Part of a small language model's weights: RMSNorm before each block, normalized queries and keys.
Each number is 128 + 32 x the weight over the matrix's rms, rounded and kept within 0 to 255. Layers, rows and columns count from 0. Numbers have three digits each.

# up: layer 14 MLP up, 320x128, rms 0.0736, rows 62-78, columns 0-127
# down: layer 14 MLP down (transposed), 320x128, rms 0.0734, rows 62-77, columns 0-127
# gate: layer 14 MLP gate, 320x128, rms 0.0731, rows 63-78, columns 0-127
up62:141112138080196187172097148152138137118119135109097201116111170124114192095128135146164106171173174112123171156059138187111120196096079146169136129137115158110131160076188125077095095109100122142112110147128161111139177099126068120110158102068058099110126136154140064104092099134173171106134123149171164103118126130175064126143128141118129151109121131133154089087142189141143159173166
down62:113098127125077096202122145161102152119126131178101135151088125138135109090082131161151143111149174164138151104089062104153049114153095085091114126107101108106098127151153121134104136099094110196118159126183124109147091084150141196147140111168169114199079062108102181115123149121119112147092040136068128151148145084100135148147090107179174144155054147108179157184126097151173161173151
gate63:127131151118138106129163114126148120113112130111188151097123153166113093081121147167123140120127097091102161163131105079146122071129088171137126148115095096091119115125162079145102132166177118084089125105124141101141097112119108199106132179095131195141110150135216085133108144109161176133178102118164145113119135153100144160140104139093131126110086066140121108150155082134177120117097
up63:102142073102103153106186131103154101150133116170109086117170152175127169102178086147157148129132080151151090150093147150093129091095187134161139054085163162090157122138121161179130121055114140126122083127119106076105100155111145183163112100167136103074117095110051084151124102149158116159148148169140120122141096109130092099079115129138140194171132142136104145159132162098092125116146
down63:093123128151070098128204162076132115155083165091108124131119068190175140116102134123117083139128133182109124160093127093142128137122118101122133097138162148134163090073146139166169134061128153156108119186068149095140135115176095154143124093130147104163173144125110125150157109148145145199139151140213138146149158107118136117096104123194149162112139127114124168094145171132127128144158
gate64:175146097140152087112147162139142108174230158150110112098137121132083115091130108115141097111117138108129084138155188106164123117151146137145074145104090119116162130084138121133106137132152177103116136116113069158113113105091135118149161177198107080154207123114145144108157124106118144140098182095096174161089149124137135178105116140148121170122142123155106127106071139062136123123188
up64:125102129104222079141128188111143136156171114134071089156144108153140108070085136174119152094131132129107153194153110167114097137162148128118118116147153084140037139164135129106087179116123165141083121149142094136127157102114145118165165176166105107146153114065122147081079164064089085148089155122151117201130182084216163179098153136138143138093149164151111116146124130111177124158148
down64:127140145124153164085165098116152091141176158178187139148162182102175112159100182131151166181153043168105107136162063164140078197160136092127147102147145156153208125133090113127101137100154138104145171092069160142080121144089132129127085163113068112155090113068067166147127157124095100138082103106168114173091095125092104133159118139102134102132167123145188126103098159159153184058153
gate65:124090211161150101129170106131096129131123110136089094152126130114125088166145100167112076124121148100156163149133160130130145106143161211125131129107138184133085140077172129141131160149137179199139101096129155086181142121149073143095113136153097103156212152122095152119120136130161091077056144127111139117137155132107118100103091155130128126063131113134137161120163097107085127093151
up65:143101102226126091189125155113101165105107217140164105115097151118059156138092145162157143127159125154143180102096146092123149142132062129127076104104110122103115073182129177106088111135103137108106187145145128100130123123102083119118102142143149120129082161146134112103136082104148164131122180099159120177128185120118157167088129131131097123091097165144144196097102162098129113143114
down65:140178107140177101146095099095166191119132120054135127119116149088086092100102132155184150107097079109156131118141082103135109148139169114151133147157153150138088123115096140129074159168115115130132050111138164119121141158104112136137137125120106144164083188114171180128115140085056113164130151124135129122147139120105123099183138147136123143104123141082157138192105176129160110157105
gate66:102173146142121090125179161147080142179169074111116086103138136122130167116087171094195187141143171058116152111125124122107132101162178133121130154133110122156131070104098119080095174123142156122134087037095096178057141065173108152123175131149142100122199143111141157135120151082115181096113109101117062143119123029138132089105170140119149141121190175114149122066155122097161124128171
up66:171096169139127122140149135096092113141119147090131160064107156120131161160131188149189164096129089145203036161135134129122111104120158129096112042154082113065091138139077079148142148143109123114053124140146165074128119056160139148057139086102129149156093105116148137140144160170154093170121188195154171154155126147138131129170058131181168184159073069121151100124104162177134108113172
down66:095093155127138083094191110150177097087133136070193194139166083132107112096091179181136118064100133059182191175110102081113128095098161186114097136122076148055096069135139154119169084075064100141113201145126109157103099137124113153141070081104125114162129086092134114185120135114201112097105093137117176110150157178122152177144128106139113133089117148110103155171109152086158105140188
gate67:153136093082091099112123149148178143159117126078174125063118172141148060184121130150105138126141176155161112175149114152141154101119140177156120131091172132094105077157166091181137162088107159119139138175172136135117099121065116184132113106078073177115141151114157082174113110111109136134143142180091118119113076121151101137168141103099083095107187115134128129093107140108104152113166
up67:106105120089140172085175105180166102126100093095148169113095157180185051152176151111131135112157161125145103157206129103126163135156138121135090096128147140173098101173130117111146118102160179204136090151177125128137161124087124132120130093062133121159138127143173138163099100123145126112164157110137129113075101125193160113143137145183141073113204117159131131128163147074157200112121
down67:116144128157196133136146132162123095125149139112208142089149128191148137114143121144192113121130124132107069124200160119115079135090063135071083180144134136081137128097074165145150088133174146125148133140123135128152169134179166108113123169157140136138170079165175088114121060132178095127097093121156101150138128089064193109131081162129136107100053164108126089110110136132181132139084
gate68:175185152121165176106184156134111136142116159109104096104172158093137076159127117198136147049128126150046146164150024092121117077112167149073153064133133081155136174166092150124122072106170163149104134145112071090088144174143068136091166144071182113113173144134138110098150128146087123093098095154122151036071108118105113099123135123116138099167148166121174141157117102205156138126149
up68:114132168172123064120128044109102142136150110105131188145100117127179084140175108128110138080198151104095114189094124109135107106171185157144171154146156131079050111069124118171083123116120105102033159155175110122100105113122113168141153152107121144083137101152105064065134155111145139141171158133138127144155128084124150091077035168112161113193133122125147099118111176112126111078169
down68:154101126131130079147126111168129126117083115145159113149122085151131101110100121151127124141139174198043206145129147167124143103133121201159140165055077148082095118093179062124146145153110116172108161122141125134116142112096095174070155101130106136085098105155120167138092077089109166146092155127097075137193114133164096194135150170111165115111145096147110095111104171110146203152075
gate69:146177097092116155144169081107082111147114133102150065128208165141097135112059118121085118150160161144109186139107098116108153072144168159105137117180179125097096144145102134095148189130073153104184120080148117180129143144111139054123117209129103124085138173105092098160149179100106173151138139170176131153133105120080095158162100135185132112126122180104132151108139154092147130167070
up69:127119184144187121145092197170186071115132156123120194141191081148139129082120092186106139119149111099104086099127207155160149114108108108164120139157197170131154098115157056083145128129114121174126149135179112122121113148135079172106180116123120083190128096165216139114101145166136147094127129079117203101071141106133189114173139179082128135164055113128098082136135128117124154139145
down69:102127136147183094174086138182135120118116123145071138159193099121142083140149152080068114097134089111142123173189117175126121146224125069147106218134164202097113107089065073090108084044125149117199123130190155105114178094145159133149162155124118091125136087137159161123160173118156160131130110136101168182125115066099104138092132109099143110171117123115163138076097131150123174123094
gate70:143124111166075071123092157124109106151096112090121217090095131059160159173089101098099164125101141090128090163082130090140162073123139173096171146131073127121050154175139143110106121110155111123054173182151153126100155121134174144175145131106202085212161113172117146121126132174120122156119111129142140083114141193177135105157136164139143083139158136080087045147118162124188102112165
up70:103197142089132076091151059150155133106066183166114094139136144073145121095175124089164149163118089132049145082171106128127124135104159168136010145166111108097116088150165095089120115132146168129110153118165158089100083112160130187104115094063166162125113108108079169124126135093157170192140162071147120099059134123130132139105091103126146132111090096114143151136143145220151162117137
down70:193114101126068065101099118146127151139099121169139163117101167128171134134126104079072082175153101086126141158135182168137165113183162103097178162185149043113073118155120163155059180131108161148098153126169132134124145073143102194149158155145172136096091112135110138127135048151162153112110096164159104127088119154133166124149128198097177073109099162122128077127093160145099132114136
gate71:188149112107077161098141090154164079124052136134105127134143096067125131086125085118132201169123156105093159106125136163027204142075135139158175118130194077158097152067059152150147122123179098099172133111122120100142101115158151148134149128076113135147122165166102106126157112122034159151151159153120173152159119093178165087112123152140102147133126130142146104144136149137153074115103
up71:106195112118175086074135123178125157162180143095133100071113078097108107136107108133109152116144146125056138174172155090087156145156051119101104195174179163114084181100093124131114201142112140108163131103091106093144140115078097115108126171147094165162127136147160134120104095179177103167183093144148143083091121122143114116102165120119124098139098099153137128163110159129094143135193
down71:108165113142111159193102196187147080147124071141132168139067163083123163098101143148088112109094098141197136124145150112118101087124182115119133080094129148165111123142117135110141116047104095138142170167081163166125175117171187144134116130178144111083127126191174127114119177100121117096140139117141110109153132201148138154104147148161119132128144107130139083113047133068140124116144
gate72:161061120163128146119114121072158096115099091136152130144105228053102155156097061144155176151084155112172176065075145210045164104179126084133117061128131127143142141120099120136132077154133146107150096144107106168133084145146126091086092180161121116130138128122142128123108175196164097132134148103129113157101080120144156153165189128155144133135108123141104098101082104169146146126149
up72:170109089139076097104118136063127132106129109138113130090155234097153155122074114158094134149088110149101137131129128100106116110151152149159130161108106185086142154102150116093183202173113192125145115120134120083161154115123124139093121095165063126082124074135084123118090127136139163144074118109076197147131112151141132180155177063171118109100140112103160169130121145183103111199106
down72:106101121151116214138121110112128156085111167110144187076124121109103158159175114120178108114130061138145137121123115134155114083104131121093142089090053147177142139111117143182185158114138086173156154171110165144094095087089129133098096166121129121153158121143157143143140158128119144180064110109152154179105181121097124091154126052118206123129080189150155087199129170080151044120107
gate73:156094111149155126166125156121069176127136194183164157146127104124095120131128153113120061179112176133086178126156139115151154163125119067152113141093195072136150086097093139119099156113156124207098119107141131102108065173127142150137103121141078103188167109124095101186125139106141127145110096118115143180122138153133139174117145118180132093163139121120148122108141170090190153138134
up73:111090151112102176125128065130143107117156104082087175119101100100117125220104111129129150116122100157108087142163084103176083179194184168140106153110107155088091121133107141171078138083140113121145119102147146124163149102129123118080130081133122137136143137127211199103100077140138173104138095143094173093177126114128154085122142149097064117090131090124110124199165096118140089099094
down73:154119124116113160174130134195115132144160105107154139060127112126149080152144131114128163138134124093128171105076127097201140168129111127158106085111131123173116127178136166073132148122136119097092104210162102128115118155130173092118177150158136130169173133052087174165101156069209174146158055080107120099129095158153116147062124119172117125140096112088055124101148154106129123140165
gate74:132109142130082108125147149111148129106122157106194154162120135126081160106141046151122074105155061173115150155124082137142123129139101086162138152100127132161086085126089157095119078132129118172134087108105118065150102101084130104185166141098123161133127115181041090136168154120131062102098125171149132171165146158163106123077140081118101164149151132122133074105158056122137085098100
up74:093120112129118117074164149178134118123145121098096124129125148122172154114117188128111168138163147087154133091134186125108095204133144074101156129151096139102051158101182070106163114134088155101178158126141107160107154118092127109134091150142136083126110087137143155127091146145162118124163129097121119138139126086129139067125184168138129068049095145135084164174084117088155173168145
down74:099145159087142141113123188147097102045139116120189167118169102121159180108185109152074175121130092113163130131145154116087132096168105147113101126077115106156122190109152044135136133089137153141112174094145089152129131111148104099111148139125165093130129139129074125112144160134131105097199100136135108148131176091151152134076111104101108160111119144087140184141159126121180133150156
gate75:189145155112078084135119156137087111139136112119111130113145071147212141136106154140178165036120084155222140088113171085140078134170152163129098164099060139129144163116131092142068169112129118120120154050138061124115129176128093141131150158129162140054108136152155142120113175143147114105067153097142134115127152122105167054102110039125135134131087160130199146117143181116086167189146
up75:155151145159117125092144102120116118100147139145089173114114106177093141155150173115097165045099147116154146076088123137104118132178181112111158108030116116148116132129083113149105145133136195154115092139142108075076140082101149067159151123139116098183166094175156166113116113065152176079097108085105104154112147081109169112077128124113130117178111142121134097139055112151157175089084
down75:160055145116092139135135135161097106141112128059159132157146092123089138117109137100128096049105129111094172151080147100163114092094164082090158127124132180134151094144122145178150100074106088141102123102162180111083100162141021117132176161186088118147121109148111125112119175122102142083115115092174130075106109085140112173075114130136125142152154091110168104161136126104112167093110
gate76:136131154169034070106160138106119134158073148158122115115130161151112165167189095137120114071107137133122137081114104112103135138157158143109197114138202117100130104133147137140146115085150165079116140107131145160178097135137144084136125131150092129138123128095162089150125160057090146144096124123093178120047144138189075136108175147104124175126116093151110193110153080100113108115110
up76:132136170109148106091156100047119157163062159129147157112106129128105134123099091118125111124107125146124092160176174153129190184166131071139137122089155175106124143095118061105099070134183112171208107049105105171142143132106078140149139124112108138127196183136125128158104140116141127182186158067107156161056116169062144122102182087152145135141110112093107176107163107190149132105172
down76:057148188083165132137117153130196159141126120140121125090069180136103182109126130160123147150116151091143185113076116089074117140118100104131115180172146093145071065144175185122098112098117091164116136164158179159135133122089144118117155110144050131125130110151122175121101186095092137118107123127110189110136125108078071109137060131148139141147089024127111182084184147101127077112161
gate77:139111103123120099102092142117112131130131149155161146154092106119122074131119179063094169144184119115116172154146134171104132120114108201139152130157106120114129113090117160110136172114162102116127089137130137154151108166143154057141158172100085194171139135123089114108150134106158126141112136125110191104143084092170116101069153148114122122134154164133149142119144089152154144192107
up77:048167102124156128129112114130131139117136083167165145112178118140096117146114124162123096147111096113122179124141118089136160190116090141101103112156173142153170171158129151182163148133100091146113152186101136112057111163102080160149128171129152090058142119129131131066140125175078131141131129135165137118108155115156141123165150125143153162147125073154120122126078167165092119094167
down77:137134153133153097090156134139162171131055099170126111182145142074147134128153173127154111069116112122133088108089117144104165153136128146157112149131147164087093078122080147131159188143150131128175130138105107160120160120093040117175151145145131121105109108139144123087096123091208147115118111112138127114105140178142114121190086125149137111153156106174071128123142127165118118105172
gate78:113095115127163108132146148206159123138150162134062072149094169117134152130143167106157092128105130127161123126098125140143154092131156126146070145182117126087132122058153131144052138138039111082146127108108202171116133092115169079082105089093199155104154177113092155112152116061061140116117157109112126130145132185132115178094119143099104101077161228146190141115113168126212059140174
up78:161101080130081152190190139114126101115148100143123105170113083150136168143094100128161183200151080085089172123136116096131136157092158096122148084136144137164170108059100062118101108114107146156154126124101138090125152154130115113145103124129104074133141122187157074157100040092114134107089023085187135142132121189084186088144112104099191120097117127120114105162080140082102153138184